config = dict(
    norm='rmsnorm',
    norm_eps=1e-06,
    attn_scale=0.147,
    init_std_up=0.0253,
    lr=0.00238,
    beta2=0.98,
    lr_head=0.00495,
)
Each number is 128 + 32 x the weight over its row's rms, rounded and kept within 0 to 255. Layers, rows and columns count from 0. Numbers have three digits each. The size before them is the row's rms in percent of the matrix's.

# layer 6 attention value, 256x256, rms 0.0931, rows 42-63, columns 0-255
067:152069160107129120117176119186119148142115128090059164065181124146084161158126157131121060090155132149140152126131154137067106143138182085127050144153143134104136122123134063142134121147186100099103146189135118084135150090211117140073112151144101103103195094140135101128119182174089134151073190132178150167091166131077115103110131087133118124127123128118126108122065116149165115166092141150125129154147106161114141135111133097100096137112111147112135156204155171178093097171178145109064090146162107098160185166102080157124146121130162067079091189163097099130128088111144121123086100127100112135149181160082128098092071169138149098100142178177116212099143146117102092166133157151101078091116174145165103093097127129120125114119156127123128188152155164075155194151156099
060:096088162115077090094139127163142137149177131161188121180128182151153107115115090151114190147084080124119087130143137110129134108146051137165101150143147124137108140106136074097111088088117153113159106129078119220109169205130156157198147118095152107115130126112118115132169208104171096154135071074142104138138100106210207184124084157105089143119160144127113145160157134141159141125133158111094131132090124117186067164167102125145126144121076092114116141140123125117167100096132175130200088153141091134099174039157141101144121155164146107104156079098132144102138143128144131054123112113148155150231096123131171100074127118142141135120116087119074110143131105158151148106193112123148117135163158090107132107149146133096154153142104210122119109175086101068148175057133123
069:145088128097129103128139143147081114155122052129109089163126128138091111096155124067127125147134129121163156134109134191136090145183079065116161103109142115117181161195128092090076128072137121078133133152126132106120111175110112109188117114135151165137109081087113137067202099102011096174099079136163186132137106120109165133107126139115123082123155111082125148101163132140082135095124124154133133110073134098191100142145138167101124146135080140110112094137094152139080146109136148110136105146114088121119142149105063142155059148168092210131160118176136098175149131150079154141186162136086135130159068133146152060098111064087104136149160135105058139068131156074115153120147115089155125162079130121083120089122085056129194125119077162171145088112114140057132103133123091
066:106111109184127142088108140141133128188071168130125175132189090094113131152088131122176194148189133075114166109132114165088138115132112173118117140132106157073069124148132113166172081086121160140157090147114116113085114118147142114134090183100189125128077159149109113100167139116139112076079111084116159115110108140194083155161128146102129110134120150153118101089206112034182139143177138119075159127179167162138102115144095115160194113164112115130137163195147108108176099119139140136126174123126175106140115097137180072129127175150142114081149162122190115111137080106131120163150148115178122125197161110135175174150111162169124127151096112122115131082134145108140151120148083178120160116219189151107112178164101119182185117115141093126078118101204128127122172211126101
070:159128110094145105147164123073168100136203136165136144132156112182125198046154125121113105123144123096121165108089169146141238085117099169108110147109179119109079107088169149099120093094155109134131136160139114138146180122066114156108118189185153164135081111120123114133157143175041138100112158137139130111079133137130142102136132111095129105094119111157101079179182116107165113127093122124118107178107088127112136165044113113144116177094183151119143133137109162131084096098126178151098119115087158151089057104092079092059147110144075153125093124114123152060091129091169072144161129113144112122160160129122145084117117130055102121196131156095120072096106129073138048130091128118108181092107170126177150131154162117082086122124146101105137162109108178080120118079151167
064:156179127087132101136085132113143083104120096173081100150133166120069102072127168101054152146175143082047132131068192102083131100171121134156136173099105137131087130142094134124121101218177135122118150114126130147140137122096151132090064101135141110163136127136126176098161155068112183125149033107143151147142143087121112144122089150163152140112117105115126120123109143168071078147134101136137107145089113173160155093119131107164135147127117132099140108143110127174078154086186061136073145128107164065130157094190137180195143129103166113187128142106103098158080121115114133128145111059084085148133149095120086075124174152161097059134125141066163100077162148125103107166116086122135139166057179116138200124159124128082081167092083114113080146123151108110117102162112096
064:135175185136120138128105113088104087143179090156152133132131156110109114163176180071087063109099143142157169146150104158148120103142101178170122130082125141155135112115162087103156114106130099165154130188125152075153077141161174176055140066085089142099132115154148070100155108119071154152122054131093167168165082156121129120133120083120199097077123158094118129086039152123138099136144117172124153155175178180160112167148142134113158164108133121141107163139177122127101123072138147104111113138143136159113138149157082106113043109128121121152119082208145081063220118157193076130100131140141131102141152147135173114142123186134122102130145085124115139124116133121111156134167163138139107138166104157116147191102134099152220158118175099112164115080123114105061130159086179
063:123121117115151161113131127146149150120104212158134077131121181150086121082108140117079096091091125110087136134100124084131125134089119122096132114110159108117154112127132149117129091182161171110111167152150122144105128061085131092098082137160075152155179151157085141180161073147098127112170168180157142169131090130080126139132124145128078138114060103052119185135180139181165088153151161069082089125123076159112132084154143077144133106092100072103121185037139149158185130144114180076136126070085079106132143134100146159124086103145081195129154138143092107165085118169076116146183159151134152103115048079114121168152091119151078166160152112208107136144135093146124134168124128103171128119103140078147103156076108123129108124083148129117115133190177165175093124108082156
067:137178165146108146148118113151111133147148081183184133132178118113115140139143160111184196088149174112135171135128148175086111128138162146122149072156125086171145111137143166131085134092166119093147148087084085170075110063166087115143125135112069100132161171161141091110066162138123172141122164133181147113107136139170129133132175123201158074123059141125140115202124134087171069128148158143142135168185157132124127171137114117150195135117112139126142218200179133094148091135087149137176114107108160115140084087129066138136125103080102138128120114142109130148130151143165124174124119112160199096087096209105100120149095125121105117043209114132148156139139124184118149059111165086135099122111068146126155138140150198146155101164123129127166108063170123172104142090140136
064:135155144069134157065141136135033162125103104130182127093141114163117096096102102170113092121131147103105124155165125067175129115136187097118090127107109155160135096092088181123143163145160074129116163130171137141078162206134127123131089159161123102139134097129154144128158131067158143136082103106157139148147157096090079132151168142196089096146126109138096090134176129124128141151167123160120069116103120097117168092069148181216185160111112052162116164084140133122105144186080146102150102139112091132083153113117113097121233146119193108159097135108095139140124121121127161148088160153114079158135125112088137096071127136112106115033082137162124163148104132161126098102114141183120124105150068107069107172166109075086097114184161133130176127163176124098150121122153068
064:122145161079154106144162100099152130139107098129161128134113101075148103084158113148132103073144164156153197130138127086130111083142105208131152149126185120099108125129166118099180164138162107148146134089110149081177108109092133157094131169112114165091078093091152091079118084094107101118120152130142147175163116093132147145151089068172120110118188123156102012134123088169098194149167097155135142137087108118143105118136086077066177130136116143096091094104117123090088092157157133154174132169139070160082103134102114133115123152155138127185150127117086110058220136137203131173106075122119159140108146125175136124121141144078102127158112133071113118089098147133103079117141107104080158134075118172086114117160164066090085136140113160115173147110024160167134150086147161
065:145091087119113153118131147151082079153124074137102121106121140166072185181155211174145126169191075041181093136185123136114172136074159136129104127127174176130128115134160161148039147094127147102153147112155167116067097071121134163139091153094136110115099072107106084146221096166136126111105094137117134094100168159078163104092161171035190086119078136140141134122149149061111126170096124153102133131118138122110174107186133104086108205123121150174143123116162129097082092138150116076137081139161138064126151188115154091088128160111136133135102126114115126149105099128104088126142157153166075108133205139150173132093119121122111156152136150151133132103108091147126138144109165199113100059132111140168122130149124115151173115128147117089102142143163105072155142133174152
068:137079165107054133125185113171113164137146161083132175137118155078195126122078060190131103126129122109084157130065156145153126082133105095125134093151131132086138130148087158141118138129135100121094138098110095163132156199109181138163158059190149131144143114076153167122123146122115112095140191071079077135135121169095079112186111136124083085107119154171147101101124114134120080192064126144127144149111113145145122138131123167099078109135077118109134081167128148169177148109059171147100117145093179129097172149115095169170067084137130071069125154134136145158160159119117079109131097118134130135103131179037090208148086158168134135148127142183095095134112138169150098143139090154151149108117167107093138089126171185130106116131114109115153127098138198081145190097108183
061:141109172113150140145182134178117116069131139090052126084177139107168119116102100087155095096103132095112149161099143110147133151116146178122169205130070140128144127114134106171132147116141138146107134163157110134136135171179111139105087130116141129138207124098138162084187152135120201161168186136095098133096196097067057117172164109101071114156137165092172093107163129154105139159089141148107163151127050125171149177134134146157126149146157119129162116198165093139060143164108125071158077171111145161107105164090090128141189144103215024103119128109131132155113111150195142130069166129106087151161191091134061181134135126116162120112128126103117142171158125129095129103151197121169150162085120087145095142157103152118116105127078162114106154119158145159113115133113118
069:125140130138080147154131185090143158140110119122118095148124142070167144106132093123129156147107125127153114104097124167106124109113143116090141114140121109130173120130091176137126112087140157110085120109159137199142118175133211162085049153168178172134015148113108144067131089134162103130115127097148163146156187180176114180156140171159139091137130136148068120129146120122132150148183130149112151158103109147115149086050108082180066123099098141128133124086126144129160173133108122157148141107139134115084182075156071158130203156156112130120082106145105115190152148123105152122095137118097121061107149161123116018075075155142120170172157149046189120100159108144164091136111147086159180089116137148161179123175170135142052134108092136139147155135170177125163137176131127
064:109106110132076087131154158130197159150079149138061155133092098096152146118135166166151112124149123141112135148142137053211142105085175121099091152077153153175077138091114119108160156168112104065125080116130116092099177145169136129159116095074125118138125115088177107139215137057106109119133143121099167090165104097058071145125134151080132086157168131132140161107087148122148108149119150136081088104065112060156109154187154140110164154125142107137134127175113152149127171095127121081103133133134078192100103148152138097177110155111137154145218101106107093100099107117146144119105084140133076133195099168081171137127105153128105110153116137137066080154155165166141176163182090179100135148169043102149143128097127090108161154129116148089083127144105105083098148102078078
063:166149164137161185111112141074125066134137173144062109122088102124144156151164154137084098158085167154175158117150125115176130128110193103099167160157149153121121119099162116057122125059140090145128141142187094118097120122120200144129095122153105144076049099131107185117138091079098143170107144137145175158109150085158102109159091068149122098089172164058124066129123134225148101194083164130121121112137122128165161170116114116143104133140155104118144128100162103102069146093094143146163082145171170178102105126149135125109102127089155156119131109184115134132165116132133097105150080168117153115056130112168162076067147152134125137133153193086099082167110134160088123141122155070118193109080105183115113122200107128111123146156188135130087164160107166119103144116120196
060:125119127145149138119118096145088158077121145117097140138166134159100118097094186150138157084123114139163139126163095124060135136134160095068130154095155133126095100126113078136100199196135148093107120159162127177162093106143041134121091177125105156165215144197109134158120128113095163079076189131169074130093153120135105097137142113143132094083047115097103187112103129114106111116094119156120193149173184091069172151161145054123197072149184119149120121194125084105130122149129086114147093151166128082149053135128136140098180100120121161142183125119085094079116136092151111100118130152100076134141151162152108168108128101096100178143141136166113087119187107122148161055117107118133139116115103131117168118058121193134135156126096094134055145161138157091150134124131073
069:148196088124094112163185173123108144076142078198121111108101087200117079141118107097069126081114143143087232140107131100187161119125104148146081108160111124108124096161086138094158116120092092128147153143070121114126110147129152125089131149149123091142092103111153126094080151139156163172124075152107141119154148090137166102166093128200106157145144111142085085202162099151139094128148107145146100165133128125106086134118090182170139129156114162121119092096085130148119094146140231153052128133127143066106148138178106119187131128109218149184126133152111145221102101102127141153105158105168116145091119127084082088140199160082147048126098162136174125097114161098110073149091144145086084154145129149151144150160116113100106143158122118129115097122142108154137065096147128
067:132107183123147112150109136067125103095155094104140162132094104120149158110078132135131161120109136093071092141130188107134141139149086141108109115179151138139174098107092121096139165188085056179107129093110138131112182105164130114105226115150121098149125123115197141161101105105090138114090145118092092155093070106158192158139196161141073159130098130187109099162104141079139132042190083171124144135092135179038098197082150103167131177130107137109104123100151148173117123135151098151097103126104112124128102117138152154098184116108211155121131102113117116118100123145109136132097164109158142141117136100163113118091106143115113167159102142178157178167127119025148121167111142106145142148121119118062144111063159173133080161111140192130094102059060115079134149103145114
068:159155174161137124168235135165124162130158135127143133098130154139154119115153163096119124097127128122120156103138128131154108131123073155129146161116121109116135111094160111121116114050102114121110187119173121104127101174153125146062188049123141177075131130145183139113098142101096105073104110154128052151128102152205110158131123162124148112117123103162118119170152148041158068177082075143124081181143207106088110191112097194186179096118067132143127173132074152108199143092108156104117116112149142192076113132112116153053096079150104080100164145163157128048152119093157143148106078132151131134138143097114139197092133153104110097166114139128122103150050137132130111139118078180117145112129127124135105094132181123132099147158090107117154143137127158049159131134141161
072:128172132178154119163096090111132078112128147141106103171118094066085092189145106120146151085095122180120148091140138090044105127164143174161189155162165120130111121156137180139102116102126155149151134179115144087156102061084138153070084094086156121096121181187149099066167134149144111176103130156108185097187146141156095129151101153163135118167128160111132133145151118114125113178105151144165113148152159133163110152119064087169152100150138200130154062141159108123100138068160134139171172125139103098097091119102119150140108160123150140168103112111090073080143112110186164157170071100153195096102152094143092089152148137154118109183122138047155103124135145189137140091137178125161151142104109214106134152163125160149052125147128152102167125085108146204078098124153163
# layer 6 attention output (transposed), 256x256, rms 0.079, rows 42-63, columns 0-255
064:153130102167098154157146165127088091182136109139123098096123117107137032083114121131157117194184199170129127167108140143148123149121067144072180112125086148184168043125127121076099073198104106162126115130125160082074104158091121134125167131094102127114131167091116139084099080095156161103132155178114180206157112083104129120139111116078130105120120123115154122087148213076097145137119097039115121144155089146169159091195082096163087131154091107148136106105108100112131092090079158117158152111168133086153096110142160152176102153107131163137146110078129126159160131170148129128188180125090094126132146134154118099080187093167109138145152163155117128195126155184138155067105104141138145155083116113135158147158141126083091136134177163076094128142106124089119132176106097
054:119148082156119139131139139115200147127081189174118133170084093064159105192103114100117130118095088139181090133086155142127110195150128208084094120083125083112115141096181223164103153099143165144174123146109172137113098100127126144106136093125112138090161113129080151104116106122101160190126116086163135141168131110126158116200133127114134111144129157144147114122096176136183082103105127124170161077091127136050095132084144177138172105156137134124113172086121192157118088155144112123096167110107082170157199119152100186057115142082184167122096083115090109089113120081170141118169083158106139084149147104143118118147130075140151093109138183097181146135093102181140110131110069182169173141164159096093071117134086175153113063144102126126098118144154075129134135107121130
062:117176109097117222125157100127127143035112139128130134110145104131146128133049081156185119075101133111120120112127122231145169173099138162139118112121093167121108116059071156091139128141112140137175118180139117210140087131122079207132195110150122134130064137125166167170132134165174096083129153125116097188094128147143134112149094123151168133154101104162144133085109157102161139097140131115132151080209173092086123112088118116105159059133098109141078168140088137056176148152171089167097139077119132168091148110097188166143104081110135110116141103111144134119158164132130069110108100117120151143135140079160116107130138195140123125074146113148113056130120100172113074124029098116139124084134159141134115092103096159150094105159146110135137105131172124107132188152110128
062:102093144100131127142158092110095150108089127168122094128114147100155181115172093129081135126128117185155141096063148121110095107139137128097137093109089111106116069112155167116088154109098085146093128148095096060116088140118122042082170108055181126141169138128149110090138132125142113105151102111187087135128136132130138122149137145078146129130123133130139067093121174080125165107142143145147076203111067125112190091130201126159124123132180150141142075097105168131110150140110169144098084120129098121089122166180158187117105120085112166145140124119114099107099122150118106118157135147165145114079120195151073156128096150137145125113158186139107132101133159117114098122255083110117185142065141152150094111130113116135113145156109130146133090188126164113143023121106180
066:138157147175192047142165178095159137152176152098130147123146156135123113149126091120130142169166147153161117095156085140077078128148139071122150134105144182127153153125109091100144100103092134158132164102157192125095156142133060137142127178218136124166156142111135147093128121108121158145153114118127142029110156119129149127091096127168124085168109182093206141110056123063104123095110110073158155190140163133130142141202199124130148113096160153123106138065144108134194200147135092175133169128136117152109105157131132138158120144184142162091087124092113116113163067121089196112082183139102140159133100064127146134075123046067131086129103133182135137139149114178140122116142126160155157141141084142135124152115152146124128130136124076147171093160208119149120107163099075
062:122168212148094087151128162147136169080146130119138105146165143138138133145076105149149114112126121141092106138139133181163135120097189095128139122145103138132151141083097121112166150083116151047107079085148124126153178165113138095121192146117118120116088187121208132130099124131188152156130137182121106128098124121069131096090102142125094101132133100159094109149128255136154144085093173130153075086137131130120120149106170135128117103154094118148103114129144123120180120153127106136159140107122126115094148117121102129196176159101123089115124130152064136105137119150095134164090151131179166102145184126134137161115112122127073125179146133170150129203216117130094107089233121085147020074098089139129084135098142182094116116116186150140121150055128180131147145136123156
057:118174070102063149129132131115147139053076164107125143095137105101127092120117140138141101126138165157061122086103109116135192112167128089129115097113153141140155126122136089121114122136086145114113134109128089150174150078115161089142123177156133171128131166083122147154151138185172110079128105154182140201105095109134121157126135140140117133112169076170151121127139161089186161218044121107129110124129109110081078154142164107218088098139130095143135114161113110120152109169051111174134098097105155129165201159127151089154213160081118105118166156107154110151098111103074072139167164111137143166108128062126099143144116169102138122080124090088151068159180127174094130129176061148140147127065119183138136179119151156149104114083125083206117158123143099064159127132159120
060:144124136118090121123092123058123107133118140109126127123159107135196144157159124160157147111197165117161146063117124119155118081122125088164149161143152095061112071102132131103110177172116141179118153092157089157133199145126128125125075117127117080156111130141108127141091149155146131143077156174086114209127130116133131147032161115174132081104162145178133143086155127177117107149072162127143115134071110114114102159092093170119100149134127114133065153178152160133117113084092133115130136127147146133138035113060136058195065113147191059174087062057146184105138158138121117131090160171164103098103164143146169122126150103096165143126161113135120115135171138121120077099049122123139083158092128142123156124167170155072206063110127146099098095151119137122163156125132096
065:142098122165099108104154131116120096116132113135142100115068109147137115120116124123109082164142109155124158102174071091153114107196115130125140125111141140149152255141171110106161169162137087126155159139126162118164107129109124097155108071133170086123143120193111155107120159100140096106103132130104126205129127109153104145128181106147094130094124129146146196091144000121095137081123128125166101116109127154138105150174156168117060136068121154156134086110143130198103123168133179132111125144090101140145144151110160110136141151183177134171140141104138129173128104108129173098125053134070104133171096114139116180106123177149134115125105155127150162124121066158145085169069154146112142116113183143101134107155113083122189144073128122064061196121120126125095107108105133
059:102160109170115208163077191134134086159164110116132145161103112082079134158159143113107137189101156131130134115149182154102115098127145124131171134156115103110107059144161168164154151136117111115109143141098148100102102137070197158143178071107120124119135098057142144081071143171166129177118160191138110124152149144119097156062137082119071160152107110115160127144061205112126152142104129111087124137117198123169112053131157074129101107175112176109108143120129141155124099029108124101185162151149144135158115107045148144146021125101142141120134093111122146134143168090181132113111160134054133141167121126165135124185159125134119177113168160125153101137147137131141132125078133136076069126092111113164147074142174135119201094138073166135099105079148122146140088144118113
063:161189120163102121159099120161112128119108150137088127109085128156098125170143103112147178136145104100086097123114125141111103204147169071117087120172123131145154255143127078135135114121146061154151093166133131150101067135106116137150141103144106101166129159115131160167179112128133124127177151148136141000087134162077130105147150136119156142126109109059143138125124193077166114146077120130119142117176169071105145161131099096151154163159111142134183157138140149063169152155113107160121132099086193068114163131182128085174127117123142171123184139109155158111148166125135113104091099132175122187160105106111106112115106116120147074124127155127179088164170165113121154098038128152156135158158122137152168130122129087157103164141099066195175104093145145180089132158100083
062:062138134073157074090112170104159181137127094129130139114121111076149108072189130135125052130112140138140097164114083114120163092135100140175130090127126152175090025152122101102145124101157169143083170125119121055141143130144119073082129131135181129107137155141177065123087149129169123114103093094167122186204165088144135153102041126117099133175183132114152112125050105151177120140127162076166122184144056168129159102139139105173150081175099136121101110092106129140127169116085177137153184111113105186116097118115157163136103104079125183109146107136169123142159110089113123162200117148087111115162120104124128152088092096110060137072110142181040096126142103111116154159148108117136167165162151134148117157114141142146145110149170113113124116206124104166140102121152147
062:168139089178201181103103183154153092126111136141186119134177131115145149124081125083103188134106166162164129161139083116160140130143098138062162126106162130166125114134112123107122147136140180155143194120118148197133125111156123122131098155138084122116137124105117162099150101109082108131135106102228163188079123147113163127205173104161098099137072140050142152100185027171081156106148110095129175122115086147135136113112039173067061142151189097158111182104133084123113135126079091129061142102144154129150124110170119152071134120128134136156107133110118131105127132169127149180155153070152074105145147136129179099127169125117125124186156137128158168100163120138151150132156157114114095127152104120073199094168081075108124130141118138140116148058138097130090126135070118
054:165074116202124157119130145160075117197202150114199079177115108108112107095106121126092151169152147126131178121143146127111138183176142149112144089119100122167160127125074128105142150150101089122097138128153204153114111131148144129177193119114140187162117194102157108173073128098105120111129138151131195179152130127115126149152162162117162080111048143195106133150140125133096113130073098121131100106159129080196165100090101090093159102135185144131131119106125117108133100151134120143172084112132127061138128052163088111134109190128078098141113124128172113164155141132160205147164141195144090148142099164168151132147105125115111125142115072130149134084151076054136184137046096137089078159073127141081161072150108119185100150083126162119120096116151162113150148143098132
063:084126161091163137068073145111180085107062125121183213123167132138050157133112100154121129144116142133126159091106175176126108093101177132100166149129099167114150093147141145143143141158152131119116137071114073130082102130127091155069122130115146128137149123108182166112154129130125161140148146179127138096071123179149191138061082127124073116104112115071151166117104113176177126085119083116122072119092179165136134185168191120107126122186139053158088121117081131097141130115153114104176169145118052151099096128152116134150131092127203100138116108151089174111096097138098166155107107150185121122205121082073103199156211139117110092151114115183100109149116118092133154175137145102131109137147120115094101091119125144173153103106153141093097148150118176179089077101084145
058:157212113151135077168121110107148143148130134133153078136100158088144127115138142098111116104123067170117136152097161109137103150127092151126125166171107076114148130149124145146095130144125120132146133146123158175133108142126191108108211153105096154178144117127111126123091051162078190172170093161134070187170124103118137134167087184135165148183145121160111075157138172165120127115098134066122202112177189150076147071071155113135134137163127178137157105062143129124101108155136092166134112147139176108152118139127177201095134130104185153080129115130157147079141183086108100076147196127163161091132143142148061129149179125100103125113132107112187109073143080107165166128151144104068143130117159057136111134150056166135108107152086059170088127088137143127148125153176176
055:164188108080104183191120089139173148097124148049140218087149139095064133120098143091129151175136110100101128106080159150152120091108117110102149118097143111147118090100046109131139088137151162157142142086104158138122144141124102163143103198154150166152173145109139127161148144174115110105169186186072080119116087198111127110094084106139145122167057104147177173154115125095155145092137079114125149111173142143114146132129152126117121110155157067161099099118096093160133124173114124176185137128063126148153155126082101137174095095096096101135063114123117165095100082137160138181072159084103088157154127064106093128160098094088128104151117137126151105166130116131143179134025180143158100151186138138150213124106176117138152102082101107138112103140108139138166129159130086
052:102179154167117185093114114096090099192110092136105113090128152127159149162126149180105157155197092115160140169170165165133121121135123151171127164168089106101117170140118172130106154182112064157120126084120133110127095172177147130119152102112131093131117159128175120162090071197171121137082109156089115048159098145075116144139104167117176117097128116141165045153137150117110148137067198089197091166109091110162132143154130111130169167094105133075123074120148129135115189068164149139161112129110109138132117092152150106138117165145159174163126100181140103166154106164150168116112129100127128130085132061117052122114099134116133178097065111134060162123127197131085122135014112173097094142105146169136147139129172078099119115110138113113086153111088111099119154192134134
060:105113129196093181110113171141142119143143129067110151103146097109121092151127088131147108172133152153093112122176105097104064118086144093121106125116139125163103152075145079124156119124176152069180132173181161104129119100148162093108189104088126093138112138139098171082084176066157103149125128069104121149081159118124121171059143104122158102096107149144104166116113177109142143058140136195145134172150166160107128095194230050119109117162090086162138129140150086167124071100110069117109130126080164121164138157078133112141187136145084069107143129158135133154139105157114129128063149164083144118158150131147164155124147159174099102138188144121175108174161155114128133126129128099126139037085108097097177137119144206143134130144151113207189099131129133152159147089086111
060:079112106162173081113160121131096131073158141125104081132140114092127117203138145112138074119157154163112130119185129123050099135114135120183078127134170158073053060101167046178147086151099123096120112148164186093148147155110174154089068148113081115133164134106094143077071151118163112142131118129160127052166126117141098088096114108116154112083169113074080107124085223147110085131150095124110118125124177114137107139175132165115129103074140136093157086084153148122136085045137114136130131111136108087127146133152125156058166125073030131068145147122143131099137097117152115129162159129150153136143157104067120122065112161149177148140143079085142059139097148133140076083166141154144078116146152122102144155125150139137108093192125134122169137100135126130100137156183106
059:087146122110149234112101172144143096168137120139113097146147077148128169137115091142121112196139104158119154167110115150118128118147108099163113154152159112095117106189068090153137128162124182112147140150112133147130120132116099137153104140103097101153157130079080135104089141187158148166146127074194144137099085147107111150156163154144090102129052154127147138083061142040125109097081175124148167111097095118104120131155085071175058103145165058099165106138162097113098127094125107118110137096118170095142154153135166124082173149099091175154085143088188094103140154148097188045162174086130121175068120068107137075113119123191174147111170112099125106082172140158096091148207093158114127102097094173148160133110127142174185095133161138153130159125139108114143089117120089
071:135081177163127099102144089108146151103124098134080139120063115201127139115089088143139143100143116089080135107073091093131161165177161079095098125170096109180132156133105096163134134151168112124135133145141138130140153141128096103112130139118167059172112156125167133181173141145175102134137100155136083079046113110112153143155176151113121083109104069191101115108145205102167135089109125149163092160137080091116145197147104150175159179110105073134154076165096114116170145164132124152114102088083147105113155151170127114182177149128130097175130122142110130162087088083108100147065067153142129154183115151087078163121088148089120120151141075136164121152153088060108160179247147134167131103154139168094089160079136102175136141081145142134121153133168154128183123148096116
# layer 6 attention query, 256x256, rms 0.0932, rows 64-69, columns 0-255
016:119182095140115123103153170196151082100135184112174118121077167155133092154140135138109157179192144142157082121082068173119089137165178180086166109097130118116095122058162102155144107078116168096090098086159131164080067186085129103087095081117117111167151155162161105076161102129142144134138130126153154171191135151103098154110064152151093154106118159131222114098127096159145148079116169128071165168118078121162073179158123096134110124075127051103141164101103123095202077124102124134129155079105125109105117088104134133107115156092147139124203090118064172113127110141087201135133155105127150096144145163165142124107144099154161132123147131169147125075114110126105116125085112085114151153122083210117166147139150148160155118194119163150131139146116103133089155141141094
028:206167123146087190173114127154083156180119152106130116128098139145081174169151174115131178103101114123092142191142168169101123197122114121116117099115130105106131228119136181108111146112127095181141120167095171088108154184100127148128101134153168134122190143158190130099097099120092160114121101143131121202142134183140123108092085155131124183094101161082138098172105100177140125079117136187105126130157135093151106110126146147141148176085083152061115083096071108138141144190125142112175140184155151109118081110104160172100154145118146155150125142154058133103102066147113165182122155101134082096142091120174074158126144121133089133126087062153091133092121095084121155120002108163127111123154085140150100161144114163085156172139130178131096130103129131140138134184126106
027:157132133136103189161118139178116158206128123076150097136099136138090144131155147124106170116129124104116122195149192189124149184140163147118061118127142116071161205164115173113074136100082086165103077171067166064156183126075095140146094185173128120142168181154144118101098088131103141151117102126105106223175147169151094156065093132134117168088113126059175124138057066143173150079144102178086116103147116120127112094137107110145121144125066158072111103110082125186070117138089154097161127165123107134108118136137140110093155171146195139173115157171067115150098088147131149140113171128103108080122100143174113130126115117134121115111073069133121119130136107074110177165040128133085113139144103104130123110128126122096131172125139134123097155134125141146121133191135113
023:153126119142133163169136163160167118217136114094138100167104139089082151214136172130137160148168129113097099173125167170128147197139083159119072113126150082065131215115145166152092171106061066127143079181120128073131139143077144147158116119170138137109205130145081127118113110080109128151122101115153118167148143162127098140111095136112104133086143138057144104128102050158174157144151170171100116094176155092159161169138155113129124129101090167067163101132072097121072150162126135090191128161142139118170135110169117115039154141150166169124135089124100119110078097102102104123113196130130104081099096071183112120139098110066102121115049075152149085145125099137089191143109141148092144153154130143134130093088110152122156168131158133165103150113144139144107132157140127
043:171135135152095178173130086188102178219139138041167138126103119133079174150154173121098170134174135123098151181130174150105138188148181115115092117091125095097144220124163148121096137120090083152120108170107109090178133128092080169141115187147185110156188135166141115085115127116108126143121115140144082162201136144156118122078111117144106165086090121084158132183070081139161156131117146175078106119172136109149145087133150078165125143103056132036120103099096132139114118176134119093170131208118145143133143142116096124080142125119136110143118206162053120093087087160143159138110186120124100083123088120149099177119106100138100127164085097163149113142160091090104179160051140130113096153136097125135122111130132135103144173119127159155092121099136152155153122154111100
034:151153116156095161132107114163123180174122138041160112070112138129101182139154168135096164141144136130143140136153192143098151170154222123139086133069137121092140190117167134082128107105119098191133122147112106082151087174095103167142114197111199072171136134171162122075087140158120139136126127159124087203226148153168110086097128117170112186100079130134151144190100096101142137134082144185065091095148134118147113078156108070184120143153060139065119102125095190127139105194123096135163107171137144105113156183105078118082118108146088139147108226163055124110130078186153144128128155125109097096118118130119135164097099090157114133167112122110135092137161089110132131167123119125117107151131137175173141135138156109123131129118141152154105138119117141166170101123119141
# layer 6 attention key, 256x256, rms 0.0929, rows 64-68, columns 0-255
029:113059112107127000141118143147111146134131108147088095162112123134148158130078119106118128060144113131106137097114171121146122135135132063079162174114140160129096145108123135137134142121145140139112092172135121137067068074168075100178103128094114129137077124111138144143065112124100091121145110086098122193109118101113130118160145170122143121172169109206065131114146123118104140182177114147146137129210200128099114108103129158088161136149174111199115136114174134135129160105156166172121118185095186201150084122130123184149116110098085141115107132119134105177099166098161054115154119138090167196147114142133089144106108119095097095121102056106112125124124131149184124103189111106111083107129134122127150132129103033108135051112121097127151186090105155101181069097117150
023:126133119106130001150195102086144160100141118145117053157113100123160106094087106114142131070122110134094156080149114157147164069143156051094139161093121164086089183150119172190143121175135178118111082121183122199134163104178153095134117110100085147104083128095106150101115120129120111168180107098137160116116119080088112140161142129119134078109138130187077120103159137079134086199173116109107133145206185148101133095106121108117148101156168081194126159162191104173191103115151127142130137143144191161138099079162186174148117130146127139133125130163146107142139126115123054124146098124104177181175165114094130101121176108122153114134117102157150150114141151127170096135155143134088092157121133142146189130123129061075100056167112146123153177114130106124166101096126105
023:110096119114134060090111091115183111092168086156109153182169176096129117128089125123147122125150097107108096122127092092149157128180125124127132167112143189100090058145146153155186100166124163181159176106170159146175145103133146083119106086115107147117133121125113117113127135123125128174115116120141138135106123117071123074156125096130153130163118146090089132150160135120059099163128117080130093155106174173129172119126113129114113115125218111215106164128150146194193132108165107165146196088153161096143139078138133105119134106106118178132071124177231132140113167102103076136141170162064150204179150092089162114152138116099130169117147126132111149134169096167172118139035129141073095142114144130144231118099126117097145046123128165097148117107115117121133074108105176
025:114112091129142028111121102112140084082120118118110146152177136120160099124071132137157138076150103134098121067143121173120166106199075139159125127086153217112115083135127184148200067155144139179104113164199117147137134110125114124140126148126132141155042104104079145158108147125093120187114149143088145184109124127058102104130160138137171121145100121137065141113156151153071085160103127140119101141169166139110093132117094102139093072159120109215096122121163114159149132094167116158147163083169195133106119127171141119119123148160068116143096119111202095123145150142130039117146131139092160235177145095088123141125164105134139108110131159133137152108155132132132112104102136132134068145104135103181191112117118101172133019153157132109137163129108099112165086109119144
026:048177149119111155040157168060073083115096090175111134146168136132161108155118105125122139139146166174114115082124139196149097139111045140143129083147114131108141099145090152211102146130145090086153151104095162148131047145101117131108171109138132160160181136110138104108117083101150157104107106159051160077066149133108150120123078111133167094082110145134159112090131157176102147121109145080129189151070117077120137167133096169153102111192102117163160134112167170135115119100139156124122163036176113080113112112134183122165116148102124131155175115070183121135122125129128085170130166105172093077109194141137098122140121179134154108086117123117139122128137117120115126047032098133140088144167109102151156117161133114094117096109110116113111130138118070120082151135188085